config.yaml
num_attention_heads: 4
intermediate_size: 512
vocab_size: 4096
hidden_act: "squared_relu"
rope_theta: 1020.0
parallel_block: false
init_std_qkv: 0.0337
warmup_steps: 0
schedule: "wsd"
decay_fraction: 1.0
batch_tokens: 16384
max_seq_len: 2048
doc_mask: true
train_tokens: 171300000
Each number is 128 + 24 x the weight over its row's rms, rounded and kept within 0 to 255. Layers, rows and columns count from 0. Numbers have three digits each. The size before them is the row's rms in percent of the matrix's.

# layer 9 MLP up, 512x128, rms 0.155, rows 425-475, columns 0-127
103:122138096123150140092119197101146135146081125085108168130143116140089147086150129151107147114125092123123112096130133130141065090122133100158144120131115148118124136120112173139179145125144156155109137098128158125086157164102142130137120123130134109120107179173123180110149132131134119133150135084138136169126141115116115112161156151152153126147099121128128094111093129091126086091144
092:138124120104118147129150132130125161087078162132144142161114141112141170100077144147110128141130136153103138166106106133096169111127140093091124097087147142147166148143110144134176159143142128133169127129122129146120123094100152184115103152150147142094194101115112105147123129133082077117101116117147106137138128152132118104138175134119139169146144095102150121132130136130091075134114
096:147160133096113121096120110109137131153154131166157153112134082126142138066157146115129106109158140117121153135107152181102132139123099147118206119129112094148135128139120148071130122117110127105089144142094091135093109113110137093172096126135117114128129148141134134107119101112160125085119124131099071118160133108121137129110151117137134095097164170140152144076099144115152144164127
120:100101110155101142117109151143104086106137087138136156091129136133157151148153131159147114100156152169188128129123137129143107136125101180180118122140172104139129168118145138120126159136096123095141152127122152103085137096163103183113150108109157115164133121120079136145133105165143121124137094128168100136134098127148113126101131095114129123111126152179147128134164159161127113164103
119:175146084103116121113145113147109145131168134105132117146171121141119081127121151104107085117142121126151167143158119113124106074158125121162148131069130125123150116120159109129138153095084131121167093150136136119140180137119123108152136157126121121138118167124097151148160179128124145108081159130150134131103119157174105117111093099146118122081106130131177141148112109088111112161124
116:142143152126142128113190146130137149118127095157129090097129140096105114097164129121131148115120092061154134101098130189090112135136130115127133143092135154127163140148114148155122119137131162114114141140175165122122131132141153133116113134100129132137165123086175107147082088143191144143169122113123124110155138140160129139136185118140115105127131180152110106144133117123080140095119
080:077176120075109090120119112139102122149120102122126142155143139129113143114126112102135126130157168152150149119158170140132146089113101125084127168153112149116077138119086146109098167168124123163139119163114130102093123165125137134109155130088111121095143147131135164131122172102128158109133111118160071111178103127139148141135147170145099106140115137098166135125174131121147122140150
107:147126115103168096108128144154138151122079134155065136143092127107132143130157092133121171103117140145131098118087132131135106173138149101136125111132126123111081105140116153130153095173104145136100158126155135093103133134147157162181113176119168102159108136167152140140156112111134130138157099130146103069142154101147139125099171136140149098148123140100104163118127133105118156119096
101:133094094098068148100140119101173125129150106115135124096134145103085103133104145150110085143093091094110151154111129139114103119150155104101130154129131119108109127081147087145122128109115128102126167132129133119124168135145122128123165140208142138115144097141159134103169124156105184164128129147147149105138109099153100102139125123077123105112105119110116114140153133086148092133147
113:123141105140172103134133085086140161136143131120124107167124155143100084135125145110120134110101115179158149132092105109122085106112112119119142123114148159125112129119127161085113098136161121166121115153150196108167161150115113127141141150103112118116118134100139159134116124123164131092117171133122137163118097136137130116119088154077171085112176153127111127117159139101180095129118
106:173098093142086135083131162130090159142124110122100129139147142156131116125126150121135113138124105109148083078093134128078094109121158106117144135110111116121155184116146123152146143104152147140144091116137136112113156167148171120084107134182094089145099114118118149116090154127140120156116108102142145109113119124154121168117108115155156123126104141062120084114144142110094135102122
120:091141150131152135140113123147140087121137159129137113134133128057102138109117101115096150107128130110147150130106106101172150099144128122120111088158124200129176162128107144120184138097127106123119106086148125149200144113148117146118119093088137098106182125132107140107164126149170132135084139137150135122114117139144142129167125135117112125104168114097139126139093093114100124114111
105:133096149155125133099092140124146087124142072147094127096123151134131148150105115141160148103166165157118136083121136063119133167149130116122141076117139085150148141108118154165138109141124118122137095143123130117179109111140153109133174116166162142157171114149117103107123128170150149114126142095117141104136121147144129178119135103080136117108171138098141113148132104126131143144074
084:126103131123083127128126094158126135117122139097087175111131140084120079137176156134093161139181145150119140137116133109130167110095080143111164110144177140183122118162134112167187147135132117141124149182145114137132121165145146132137117149116157125093156118139146139101136146140113113134123126119111132134137133130091135126136109168142131175122143083130157071122126094097125123109092
114:157141133135110150117103105091142154124131132160089151107117148116127100113129140171109148128148134112116178105095110106107100107133116099090123133123134090167153163121131120146088122159136150105100086123121129086081160137127208124103156129109125173125165106163192125113101105148162143108143153118123116114157155178146158139162134102127108133113120126117156137095129140126117144128098
101:092147112184107120120129157085124177166140115124115122145105126129126146116154116144148105120103121161160055132120163138165134174131135119104139105123118137121157152160123160107110137153114120122106124156153133100151128097130137112153109119151155088122157144081146111130119121154133125121134143125161111129128091157165156115122135063083124096171075139121117150118145103171103091117144
097:077088127109136142138160120154116088153139097114161125168145147113122151139104105153083132113182123140088142094115112144120122169133105143126139143113124126168131175145124124122118105152143142142115131116072129158127128182128135128159126176122126133121116129058135190139108107082151143131093125099154134146126138147120121120120121079093096096133169139128127153144142108118119159083133
116:158163145141128096123189130113145086113178134146140128188145121118092101124109092113119136107109135121112118101141139193100135142128134068120116117167127090128132182134130186098151102081136115148147135117126133111099154142127134129157174082107126096132120135116120160129115118128138110140124136130132107116137145134114158091158131100161129133147121114095164064091135125130112120137152
102:135120139143151119089118160114117118110143142134136113157131095121082105102112114144134154126110112095167117140165103128145115109088149129105095120170120150145134095141118115153143130103156138151119166150104116169100130105141151154124165104108180134088125147096098131106103105127158108133162145090106151124149149169164191105118125144110100146140147126149183161162166142120066137132137
105:146055124166100114151143109074149122168167100152123112101178145156198143122137125161114123131114125136107139118133139144129127131146132172117181128128124097117138086131149137154128097152098121137091117153138106142121104103137129122116149144149153140142107146123175154143090143151142106134125139123138122105112138073119106130149132081146072134160182143139149156151107125101105134131135
100:104131134145140088099153153170112138171138139126155091132145110104117162120153142113108135139119116131090140114140101109107147133115155139175134096130087166154123146154154172147103144085094085134139113169120088130118187124155162152138116146159134086135112074121137082112138127154143104172117100136115118125132153097118129131125097111104124145119145104174104121112144126100149180104104
088:100099136151128153114102154127102130162122062113128093110113121123119161118147119124117070181131156141129174109116137144092121139146128117137123116126128108169149126127135134130154137178117174172140174070126120133114091081146122140150117138141131115163153106080143155102148105098119132082132137130102088138142135160131128098121128144085144112116097164161141103133174128097119147139112
085:144067111120109169155105164145123080146141085096146148090159134131135107174175109147136119107122087168124139144125111151061113135148075127115118081119139107146109138151136148122146167158127127141142145094146140127110138139169096155140135103111139149153133087127143131109129123134153131132139116161131091175117132159133095148092116086144066131108116127113126123107126110131147098125128
107:104144105116127149105155114119171117117115130131115130121169103094133144109173102150116150108110143105082135164105149123146131102134122120099105114121077171097106109157108164098128111103134085114117162096122113149141142083144189153151121186085167147108122110139118109158133101153132110076128128163153099111144139097129117129127164120097069146142122111135152120105114124123113145132156
097:094116136126135142123155085147115116125132138123159115107112136100141149079142094138128136153116096179148137109124106159131134081107121109155118138113135154155163122134141137129104109063106151128155148175145150132088148114106123121176135137139146172066142150080131142109121173114119138082113125122145092101162113129133144128135139054140145126144132123156149130144170099122109165106100
085:135115124126123079135132114135099125147171117128132121159122113127138155130106158130115133106160111111103105123137112112174122142153142132160150087141097115139097135120120144195121097129118142086129121143171090139106146085136118162139142132136157085151128123185111158078124112109118152151148127176138166085097131131156121154100112139152153117115161163099067111105127097137143108089096
082:129159098078123150122088118135131146133196162126132131154113119151134092125156162136142113104114116116142157131139103057168148140098117108126107127136123128151071133128153112101094139066103113149156122114102155139122147120109148122165080150098159100140132148147142172109145144118112139144139119091149116137113162134156124088141142099078139140135146111113114127153141179133102123098107
105:099108129087141129086143096149110115108142156110146127125077155093148112129079093142094136154101122068122148123112141142114126139132120120109092143131141123112146126163133145114154117130150101124092157121093144130158174137115120147121166122135152141144135094186200117114095164129160119134178135107132106123146144144111148133099128140124154121158138112106146163130120107100101192141091
093:134154082090118153092117060168144137120107119125089139115124104119126134137142181102128136118100125119130109124089165113148090164135103147112108110123160091162124132138124085127140135116123152115145144145137119162103122125155151168154160127121159136153070129146113105096120150112123119140177128115142139108134102122099136101169169148078128137117142094128091111112108123099098127195133
090:112142126143114113118143172136107154129118111124154127165165121122089130148157110099139140084104115112094103092117167086119101114135159143136090136131104108136139114146129101103127117096086144156093148108100159106139116149160116146124125157127139097116145153136147097088132084157122130110073108103169176114181137136090162102096140128115172093136125152155134130152141081147093119116123
088:143114126133111118108137120061118097134168120177106166124144102137137132115139119111080137131097097101102121101127093108145089118136165112087131113117177165116135107148132126091131092089128101124132123137103113154119121144152180180114150101124146143118154120144081124132129132133141136132124129117114129105104118134147178121126080169118126136161158116176134087106109189124172137127150
082:149116131132094090128098180128106138148124165109098134143175128099147128138206129091089137120139121120135148130142063098140133135104125108088163112112151127149125141184138153182135108132155134132145119127152126131114108130123125099120106104112161134093128141079132098065130155136111139116115155132140172109132142146143172125084090117130129119125146126147146107125142102107125132078155
096:156140142103128148146088128128079101154159099114139169141127083132160096118160122127110093125118120108110129115153127108140129099099103121150162106157154137131109128112089157076141127145082127120101088075158146163134168141144107105093123129143141137136130118154125150115139117113112154115143119065151109188159076119147127131141143136152126104108100162108147130078101084114136130126119
086:161167104112099166087163130105112195080143108144090151083105151111088099111121126159172125170143160113137129131103126150154123116126104134160114168128140149125154127133139147158131137116121113130095113148132129143128099098095130127138102099136128120105088118110127123105113122125119105180172136129117142108153129093143079141148135128167151093105134115158120129089099101089133153171108
106:152148087130122134099112163171126100133121140070105117156174105091128147091147113085124136130155080120100151143102193126116146148151155086161128127139124135142117153088098108149129118098142144117114150135147084157149152127150107127100135131151137099125097189125120150112090123130119090094109087138125108154158175127118135128134127122147192109131112135131122123142157125104110140146141
031:175125088088111112125090119120110091111133137132121143154130161081145113090135135114110128114141175123109129114095136087146149170135160126132124128158116147134137144147131106112152170113142182126121103134140098152133123123138097124163167105053153152131153123155140086162141131160112138135165119134137092114117131137147096061162131109160127127142128128160162096126138155119139108121075
099:088110095176140145076154135124151150149132144148145151159125128110152154163123154111176094089120141165159140113139112154127108136122163147130173127149097103142139109111127128138107092130155123154070110077136160115108184075100112130143120164120119128124149089126127171131120135133099182112126126116133119168149105138146137120139104146116156114131146158112122147138105126094115165161097
094:080115108137068139094161105094115155162148123149154110142104149110134106135141118104121124092152185173143176126109122152143163146133135146139130137098132111120091122124147140074109139106143140107143138133157137123091081103148147122138108149115185135162119157142130192133144143130123147165160098104136110103138135132099106090117106102107148116130119118137152132079121137113132094095160
113:166153130126155113113159084080110119134162134150108111111087094162117120100154109136134133119136117099096173129154165137101114173109147151123138111109110142144147143158096162149156131135124120147105181127130106141095085154148152130121135132121141098113129126139148123113123124076130124139140162129066097134123139108146117132087182083109095096160156118161123101101174122097160138139132
112:134104117082145152080121107166137149057083124138126112166094121116137118146129135142127125093142108136076114181127096130122180128150163111086130112096139114144145113118109145120160115131102072178107092098105104132138136136152108095172138139121156150113118103119166149103128170139107126135138138095113136133124128124152123145163135149117086139169140123138156137154135156132106154148101
107:177146110136145157142092129098172108107135141094120107137152133165137111121181167144146136132142152112138120165108122127128148097144130141190105149137125144099099141107154111182117159103119124143139156151214072129140160151163089126137146093133152106102109115140099153130122114146115104165146128152124110113127126107124113096136141104119149115134100159120142126150163095099104125159119
099:149088104115132144139090156107158154200108128136145124154096149104114141173121124069152121137099130130108126162127142184139100126124140116116153063167079114142082125131121145128104146141139133130137140122137124176123115103154141153116154110121139137104124151126146108112169125152120120132121094104202141152105119177141133151129106157136111135110174152126155150150139102126120161119132
100:150119087139088108132136103115122156080146095150130071109152176129103094149135122151128114156114140151095122097107137125132119111132127120135135164112147130139131080138115102158138091168139128137116091145138113144119117132120107164145133160077138114125155115134106126147118143114114110186141106093134108111088134182144157094132134089092134081124079157109105176110090156109127144150143
119:163128112110133141124175111136113149108169108128115097150092165134113158161128090135148147119097134081147151145103123095157136122104110121136136104130130086163087141156110136110144127100104155136126147129146128145182153130097117142130136196128101104126142124125167127107103112132090157099142101130150077128154146117116163154167148127134103124148138196135097097119135123080129172135104
104:113112109082063139124119117115156143128114139114093131118185087129144136129152117168102167143105122114087134154181142114080106124107130135132112129133164129121114105103132131136076146153119120130145155138124098135118128140155136115091082175141095102161154131132098114168130147157106099129142165149101087102116145105150107117160134126121107082118134143157142145133118138138079150172094
107:102122113101081115151086147159139154087162056121159154118114129120100162141127121128091109140116122149121176104171129151127102120103112133114127166140135141172133138127149107114125137157155113144157111072118126148150136130138107135148081082117106131102141131124122147133163143124106140134115155127138076162096088108116146132108138135146110086178156136135083130112108173130084149124123
091:182085125128137098113138120148163133156133099116121064129091163135098171136140123130140131135098121118131112096184115131160126120120119147145154132107155124129126133086149151118134154134117124135135075142124177120143098132110107104175163155148132104082142138152168097131117165166091169174072130149152108121140149133131128119142110170122157132133150105123128120107126108083118097111113
115:088171122132094085081105118117144158088155123145083165106179148114121155081152143120109117150143091111119087111111103151113132135093142094101116063140150143125121182128128146102124150133131135132137135129118150133184152118126123134115148133135085152162109147088144136113121156133153162135118108165107088114100123109140126129102145124076154110143152150120123145123128095158141118096103
094:124139148107144136138126120148130184065122126137132116141121111100120126117149137143103137131121107117102167149175085115116118128112073083081161127156152148141125147120165113129181104111107151121134130137160115116134114128117110129165101055141135081130164118168112154199156129116126145112149092114147093122104108132124136149134137148066132110122101156114129101118136107139110120116105
113:134106144161112115128165161139120070171138149128125109157155131121082168123125138095153152082135122141154137160140089106125117136128117132065117119093116174173127147115116144116118171105089141100163145141112151145139154131153127119128111138066141118145127127111072100086134158136116157145169153140096108122164153147123129122141129156137125107081143116114162142110165109135114106105138
107:148128107136146140129133127136171171078115128129089061167165137130118169112149147137094123112101168148121117078096170154115113180146157102143118125173137136111116114138133156105109143106130139152160169118121118115098075136101133149157146121133124132117110131106162152096146114112125159159113114185142098117110101128131134122172116084125105145156087107108110123155118135112133107111110